config.yaml
n_kv_head: 2
bias: "all"
init: "normal"
decay_shape: "linear"
train_tokens: 103300000
Each number is 50 + 12 x the weight over its row's rms, rounded and kept within 0 to 99. Layers, rows and columns count from 0. The size before them is the row's rms in percent of the matrix's.

# layer 4 MLP down, 64x256, rms 0.0636, rows 0-63, columns 64-127
094:41 64 69 51 57 70 46 48 63 72 45 34 42 41 68 49 31 42 64 67 48 23 42 56 55 42 51 42 72 54 54 61 53 50 52 50 48 45 70 54 64 48 43 33 34 45 42 53 53 68 55 56 40 09 54 48 53 55 49 49 53 57 49 39
103:43 46 52 50 40 72 54 47 55 49 44 39 42 49 48 46 55 62 35 56 69 40 75 53 39 53 51 53 30 54 70 52 50 43 52 28 37 53 40 57 54 51 63 48 45 46 58 74 55 31 58 49 89 56 55 48 53 61 39 53 41 59 43 24
096:38 43 56 48 48 48 46 43 53 53 57 54 51 55 65 56 33 33 59 51 48 71 40 39 34 54 59 59 72 59 63 30 60 48 57 43 25 46 65 35 51 61 38 42 60 59 47 55 42 54 69 35 49 47 43 56 44 49 52 47 37 54 39 24
099:39 45 44 26 41 51 43 57 73 47 30 59 42 65 55 53 66 54 63 39 57 57 54 56 47 53 60 66 47 54 42 55 41 53 55 47 32 45 55 45 46 69 48 37 59 44 53 59 55 39 59 50 57 56 39 44 48 27 56 46 55 30 48 36
106:47 45 61 42 40 33 47 55 62 48 37 76 52 53 57 64 40 28 39 42 53 37 54 61 58 56 35 17 14 39 52 65 50 54 56 61 60 59 34 53 71 28 50 32 39 30 43 42 56 54 40 55 51 55 60 56 48 59 61 24 58 42 54 46
101:54 51 51 48 56 46 41 61 53 35 48 62 48 26 49 58 34 48 66 80 38 53 41 61 42 52 66 28 74 53 40 56 44 44 51 57 57 45 59 37 50 70 69 30 54 60 47 36 39 46 24 48 53 64 51 74 47 59 36 44 60 47 51 29
105:65 40 47 65 43 43 36 29 60 29 32 64 45 30 37 58 59 70 43 42 52 73 68 47 52 43 29 55 61 32 80 62 61 58 45 40 47 49 53 54 26 60 46 68 56 53 45 88 61 55 50 60 36 52 72 50 45 48 57 60 66 43 56 57
100:50 42 62 43 40 43 45 33 48 66 68 46 66 39 53 42 50 66 55 59 43 54 52 50 65 61 47 67 58 46 44 50 60 58 48 48 46 45 47 39 58 36 52 47 48 59 40 42 52 71 26 52 51 41 76 72 30 49 36 49 58 33 52 47
097:70 77 68 55 52 53 72 38 42 59 43 50 59 58 19 53 53 44 53 34 50 47 40 39 56 39 48 49 62 60 49 57 43 48 61 41 44 32 50 60 43 78 56 60 65 53 70 31 46 39 49 55 56 40 62 39 57 32 50 51 47 36 50 68
081:65 46 44 58 40 49 57 51 44 60 53 34 47 53 41 64 52 45 48 68 39 39 42 46 40 56 49 53 48 68 49 53 49 58 59 53 47 52 55 46 38 49 50 45 75 60 61 43 56 29 51 37 52 69 31 50 56 66 53 30 30 56 48 37
101:77 55 60 74 59 85 41 51 45 40 44 54 54 30 60 39 63 43 58 37 18 63 93 55 46 48 41 38 41 45 63 50 55 56 53 47 47 35 73 54 46 54 37 66 49 45 69 39 43 35 30 34 51 31 61 57 51 58 48 42 43 75 50 43
093:47 67 56 52 63 49 62 53 23 67 53 73 50 61 41 50 37 66 34 45 60 64 31 62 61 47 74 59 53 21 54 28 45 57 58 75 61 52 31 40 49 38 49 54 48 61 52 30 63 58 36 35 42 35 47 27 49 54 51 70 50 61 61 36
103:37 30 48 68 32 59 56 51 40 50 38 67 59 60 56 42 53 63 61 59 65 46 27 48 40 41 42 48 41 50 51 32 42 46 64 53 51 51 61 48 55 84 41 39 60 62 32 44 47 40 49 57 55 52 38 37 49 42 71 53 53 52 52 39
098:16 39 34 58 30 52 47 52 34 43 42 36 59 53 57 54 53 54 65 50 42 44 61 50 52 32 53 51 23 40 50 41 62 37 56 40 53 48 55 50 42 57 47 63 71 56 62 65 66 22 42 64 62 47 45 51 57 55 44 45 42 53 33 52
101:52 45 66 93 64 58 50 47 38 63 55 47 60 43 24 49 64 37 76 55 55 52 34 32 64 48 54 57 35 54 52 53 42 39 46 67 19 63 61 52 65 38 59 67 45 30 64 58 56 42 54 47 51 60 64 43 56 47 70 70 47 48 45 44
094:31 45 50 53 41 49 58 55 55 61 57 43 49 65 43 41 45 60 37 69 37 47 69 46 53 37 47 37 49 30 61 50 70 43 40 70 46 32 43 44 36 56 41 55 43 58 43 49 42 68 58 61 44 45 54 79 43 55 35 79 48 51 56 54
117:37 34 43 64 38 45 32 66 53 53 35 32 32 48 61 52 60 40 31 19 57 50 33 59 51 53 54 40 49 60 33 54 29 51 40 46 57 54 54 41 80 37 56 56 30 52 38 19 47 68 53 61 62 41 48 43 52 27 40 43 49 54 53 39
098:54 58 62 17 79 67 37 32 68 42 49 54 41 54 74 47 43 47 62 26 50 80 28 48 45 44 63 62 53 23 50 46 50 49 51 61 46 46 59 28 55 52 46 59 56 47 43 41 51 66 40 35 67 16 39 66 48 47 44 42 60 49 35 31
095:44 59 48 46 51 54 55 78 42 44 30 44 40 49 58 39 46 20 55 38 38 37 36 50 48 60 43 50 34 74 45 53 38 53 50 62 41 52 51 38 65 46 69 29 50 57 53 38 41 47 62 35 57 59 35 45 52 66 50 59 18 59 48 50
108:51 33 36 57 56 73 32 60 53 51 29 42 37 41 44 48 53 41 26 45 52 60 32 48 53 42 40 70 50 32 38 40 28 38 50 59 57 57 59 37 25 50 45 50 57 47 65 44 46 75 37 47 45 84 45 33 52 75 51 63 35 53 45 51
095:49 32 44 33 70 54 65 70 50 43 56 73 62 42 35 51 60 43 20 43 52 59 41 67 68 47 49 69 56 56 41 44 53 57 41 67 36 40 54 46 33 60 41 39 63 56 60 31 31 66 71 61 11 62 23 60 50 42 45 52 51 37 55 53
101:24 48 35 70 29 54 36 47 55 66 31 59 56 59 42 50 58 40 61 52 76 51 62 39 60 43 66 41 37 54 35 41 43 42 44 30 57 48 55 28 22 53 59 48 71 50 77 56 37 23 69 58 55 56 47 32 49 67 50 46 53 42 56 50
099:49 35 64 54 58 30 39 36 65 23 73 43 25 47 41 47 52 47 55 48 53 37 39 57 47 56 71 65 38 45 70 42 54 46 51 62 38 76 47 42 67 53 38 44 45 41 56 47 51 33 41 33 37 55 48 50 50 58 59 81 46 47 54 49
098:35 59 72 73 46 23 67 44 48 40 34 48 65 38 57 47 45 41 74 60 45 52 70 32 57 46 58 54 39 57 56 44 40 59 44 58 53 54 42 59 61 26 21 43 64 55 61 55 39 38 51 39 19 49 51 48 42 69 65 56 40 48 56 63
099:40 38 30 47 48 58 57 47 75 40 67 44 80 33 50 63 68 81 54 28 48 56 59 66 48 57 42 41 37 47 79 49 56 56 58 41 59 64 70 59 61 61 35 50 53 59 51 44 51 48 59 45 52 31 42 75 51 46 37 59 58 69 41 32
103:44 44 32 34 70 52 37 64 57 65 49 59 40 76 63 52 41 63 37 17 51 39 38 48 63 47 39 31 61 56 48 32 55 46 45 58 38 47 48 38 41 52 49 48 59 54 26 48 47 69 45 60 77 40 46 37 39 51 49 45 41 50 49 68
096:54 76 40 40 65 46 38 26 52 46 46 40 55 54 17 51 52 57 31 52 57 37 59 55 47 63 62 30 55 57 35 48 56 52 47 43 52 48 48 48 48 40 52 52 39 59 47 56 54 40 79 48 58 38 53 53 48 40 45 73 69 50 58 28
093:56 39 62 65 42 44 40 49 38 51 59 48 42 31 59 51 58 67 38 32 43 75 55 47 42 69 45 54 36 72 51 49 47 46 45 30 57 54 43 46 54 61 59 62 45 41 38 54 52 27 54 38 47 44 51 35 43 50 62 49 55 49 46 59
099:45 54 42 41 40 35 30 35 38 50 41 45 54 59 42 56 50 37 70 45 29 54 39 61 38 45 61 63 66 54 73 49 59 56 26 38 59 68 60 48 52 23 44 61 50 59 35 70 40 55 67 42 27 30 31 69 45 28 78 60 60 54 42 20
114:70 59 51 50 35 31 54 39 54 49 61 36 60 39 46 63 63 59 45 46 35 47 61 59 40 51 56 35 65 42 46 64 58 59 40 25 65 56 35 57 59 75 57 43 45 43 56 74 49 53 66 48 58 43 64 58 43 31 50 39 47 59 57 51
094:34 40 61 48 29 47 24 62 64 62 32 42 33 52 45 54 41 50 45 40 40 39 58 39 45 49 42 57 40 58 24 59 65 53 52 64 43 35 38 60 59 40 59 69 50 49 68 51 53 39 52 68 71 56 54 28 62 57 54 42 46 54 43 71
105:33 37 35 60 51 62 43 58 61 52 46 59 56 58 56 35 40 39 58 50 32 51 49 49 52 45 39 20 26 50 42 45 53 46 62 58 58 63 66 39 62 46 30 47 43 48 36 53 34 71 52 48 46 40 52 49 47 47 34 30 42 52 51 40
106:43 73 42 42 52 53 52 57 45 34 66 78 49 39 69 50 36 42 26 70 77 43 43 44 56 55 61 34 41 58 53 51 44 55 58 55 46 47 56 35 39 48 41 62 53 70 36 53 61 35 31 38 46 67 47 39 57 53 39 53 43 57 45 51
093:30 46 57 28 72 65 54 37 45 49 72 31 40 34 33 50 39 78 52 52 76 36 80 34 54 48 57 57 69 56 42 53 53 43 48 56 36 43 55 58 56 54 39 60 43 38 32 67 54 37 52 60 72 56 45 29 44 53 45 26 47 42 53 57
112:36 58 53 57 43 63 56 59 42 53 48 43 48 60 51 45 63 48 47 48 44 65 40 52 48 47 49 59 45 39 49 29 39 39 39 44 31 24 50 39 29 58 51 44 55 61 55 31 30 54 72 58 40 62 29 48 50 47 69 49 44 47 47 67
100:37 69 49 44 66 39 38 48 56 53 68 55 58 36 50 51 45 52 67 44 36 41 85 42 51 49 45 52 44 56 59 60 40 51 36 35 62 46 50 66 54 65 56 42 53 56 65 64 66 54 50 44 61 34 63 61 41 47 30 22 55 58 57 08
109:42 51 57 57 67 36 58 48 41 59 40 75 57 54 59 55 61 46 62 57 50 58 29 67 51 63 58 53 60 60 55 49 43 56 22 23 32 56 44 48 63 24 49 57 63 49 47 48 44 49 55 34 44 64 41 65 61 58 73 51 67 33 51 56
096:51 47 42 56 48 50 39 56 49 53 40 45 49 47 61 52 44 74 55 56 72 33 18 50 38 52 43 50 37 59 38 50 55 51 53 53 84 56 55 39 36 43 65 48 58 49 48 45 66 64 45 54 45 46 44 59 46 28 32 52 74 63 48 47
086:76 38 46 56 26 43 51 78 44 48 60 63 48 43 58 64 46 57 59 50 42 42 36 46 52 46 32 44 65 48 47 66 53 49 42 45 54 71 54 52 62 83 33 58 34 55 37 49 27 37 45 27 81 43 54 36 50 67 58 49 61 30 48 53
100:43 38 61 15 55 37 54 31 62 41 54 41 47 72 51 45 58 47 39 51 59 53 70 48 69 65 50 46 59 38 51 56 52 40 56 44 50 50 67 47 41 57 33 54 39 44 34 50 53 39 47 53 33 27 46 57 38 47 56 73 44 51 42 71
090:99 62 52 73 44 56 38 51 49 48 52 31 49 54 68 47 43 52 40 59 73 22 27 49 46 48 47 49 52 63 60 43 42 48 48 68 56 69 52 71 55 65 53 48 42 28 59 53 47 64 50 52 60 48 50 64 68 53 34 34 56 44 47 56
095:52 38 37 45 45 48 75 30 30 42 68 35 48 48 26 53 55 63 45 54 43 47 52 45 51 58 65 69 41 56 54 55 57 54 65 58 53 46 54 75 45 44 60 55 51 44 67 60 47 57 60 78 52 49 54 37 63 73 61 62 45 46 57 37
095:38 40 43 52 56 22 58 58 36 50 71 60 50 73 41 41 54 43 31 47 61 51 48 56 54 42 54 48 43 71 60 39 58 55 58 56 51 48 37 54 15 61 64 35 48 47 60 40 57 61 24 62 33 68 45 41 51 31 56 54 53 40 53 68
099:44 56 40 60 30 24 46 50 41 49 45 41 56 42 52 52 47 60 64 41 32 55 19 54 55 42 41 46 52 41 45 55 53 58 45 61 65 43 47 59 49 28 40 51 64 54 63 63 85 38 57 34 11 69 42 38 39 38 31 52 57 52 62 67
089:64 10 48 29 33 55 56 53 51 50 43 53 67 69 44 48 44 33 63 37 61 47 44 37 60 53 64 34 40 72 57 46 48 48 63 64 72 38 46 69 51 63 47 51 45 40 56 44 43 43 28 36 64 60 62 44 54 48 32 53 58 40 53 17
100:39 80 40 53 44 48 59 44 42 82 44 27 35 63 65 49 57 49 52 64 50 47 30 50 35 67 48 57 31 53 56 42 38 52 62 43 40 50 47 51 49 26 46 66 61 52 59 33 57 53 38 54 68 50 45 30 54 71 70 56 35 41 49 38
096:56 54 47 33 67 42 36 68 75 53 48 50 55 61 49 56 56 74 51 65 30 51 76 54 49 49 43 57 50 40 50 40 43 47 34 23 47 31 54 44 54 49 52 39 26 51 49 40 54 67 09 46 28 41 54 46 40 55 58 32 57 63 56 82
111:65 35 40 57 71 48 70 29 47 28 53 27 44 42 38 46 48 56 60 56 54 38 53 55 37 51 42 33 33 63 67 55 59 48 67 49 54 52 55 61 65 63 60 48 66 53 44 47 43 19 68 50 61 27 62 76 59 40 28 31 57 79 62 51
114:29 49 53 68 51 49 57 45 29 32 63 65 54 30 72 50 48 52 36 58 69 56 67 53 47 55 74 47 54 59 62 63 40 51 54 49 52 67 30 49 69 46 71 66 61 57 42 82 77 57 43 47 65 72 59 53 44 44 48 37 59 57 46 71
110:52 38 47 40 68 86 49 60 52 49 19 46 37 56 62 62 36 30 61 37 58 42 55 47 38 50 63 48 41 55 39 62 63 43 53 32 48 61 49 61 59 49 40 43 61 55 20 36 51 65 20 43 38 44 36 58 61 45 52 58 46 49 49 40
102:54 48 47 51 60 19 42 42 48 15 64 68 50 47 47 38 39 51 56 58 57 58 43 55 50 47 56 66 56 34 42 40 55 50 26 45 30 52 42 39 60 26 41 55 50 56 39 67 40 69 57 59 29 51 49 54 39 55 75 53 46 47 52 39
111:42 61 66 54 71 36 62 33 60 38 61 62 60 44 56 47 34 40 59 52 41 44 72 57 52 53 64 67 69 62 62 46 53 55 46 61 49 52 42 59 52 18 46 43 37 51 49 60 44 62 58 39 50 28 53 33 57 47 50 54 49 26 48 52
109:66 60 59 32 56 69 63 52 81 41 73 44 55 57 39 54 54 56 56 64 43 53 59 38 69 48 49 49 50 18 53 52 63 43 55 29 45 51 54 47 38 49 31 55 43 57 37 48 72 46 68 40 38 55 48 64 60 67 35 66 48 47 57 44
108:41 34 31 54 51 39 20 67 38 73 34 45 49 57 57 50 47 41 40 50 25 58 34 45 45 45 33 66 56 55 45 64 58 47 62 66 63 50 32 53 51 54 58 36 42 53 32 54 53 67 39 49 54 63 81 43 52 49 50 39 54 53 48 43
106:50 56 62 70 56 59 64 33 61 51 69 50 45 45 50 38 50 37 35 58 25 44 69 52 46 49 56 43 40 31 65 84 55 60 35 40 60 57 35 63 51 29 36 73 58 39 30 69 71 78 19 69 34 37 55 46 43 47 67 59 59 47 53 67
100:66 65 50 50 48 70 46 70 49 68 47 53 54 65 67 51 63 69 55 53 58 46 60 43 49 52 16 51 47 64 53 55 47 39 34 71 51 51 46 52 56 52 58 41 66 45 56 41 46 39 70 58 56 67 50 53 42 49 23 53 33 50 44 78
095:59 62 56 57 53 61 58 74 37 61 55 53 48 56 48 35 31 65 57 73 62 54 57 43 67 53 42 45 91 47 27 56 60 46 49 69 52 27 56 55 40 50 59 48 47 45 46 41 45 50 70 50 44 63 40 51 38 51 38 45 38 50 46 62
091:43 49 59 31 60 54 48 61 41 46 67 36 34 45 37 59 45 18 56 34 30 58 60 48 46 40 46 45 51 48 38 48 42 53 60 45 30 50 42 63 66 73 59 33 53 41 51 37 31 34 37 53 38 62 67 56 52 63 59 47 48 60 52 39
092:74 57 48 57 41 56 47 52 50 62 31 46 40 49 44 48 59 52 56 37 55 44 52 55 39 49 43 61 62 41 40 50 45 57 45 42 72 39 60 46 51 63 70 89 08 57 63 36 38 59 69 32 47 48 53 47 57 41 59 57 48 55 47 50
097:56 49 42 47 19 41 43 46 45 64 23 55 62 39 50 56 45 45 54 54 74 44 28 32 48 42 32 37 48 56 32 48 37 57 71 67 56 47 46 53 42 49 47 34 27 48 68 55 51 56 36 61 50 74 47 41 57 58 54 43 61 43 46 60
106:79 65 60 35 51 32 80 55 37 61 48 51 52 41 60 47 62 33 27 66 47 53 39 60 49 44 34 47 52 48 43 48 50 62 53 53 66 62 58 48 35 52 72 44 30 31 47 51 40 40 65 56 85 53 38 60 56 63 49 42 65 55 52 91
103:71 73 61 51 51 70 74 39 42 57 55 40 45 62 36 57 53 59 38 63 59 62 42 60 52 53 53 56 74 31 36 54 46 53 52 46 51 39 42 52 38 23 46 45 41 44 54 30 53 54 66 52 44 49 46 68 51 32 47 36 50 45 54 78
092:65 67 45 29 44 60 59 35 47 35 55 54 49 73 36 43 47 53 48 63 46 38 54 26 58 34 53 60 68 45 28 39 44 39 56 52 57 36 39 60 42 68 60 52 57 60 74 69 37 42 66 72 72 59 57 39 46 35 53 51 28 58 44 65
089:52 56 36 21 50 54 59 51 55 37 71 52 69 53 39 48 71 50 35 46 46 75 74 70 41 62 44 61 57 56 42 50 52 52 53 42 37 53 18 54 34 49 52 39 49 36 52 48 58 44 28 51 20 79 54 40 63 39 44 53 64 42 56 61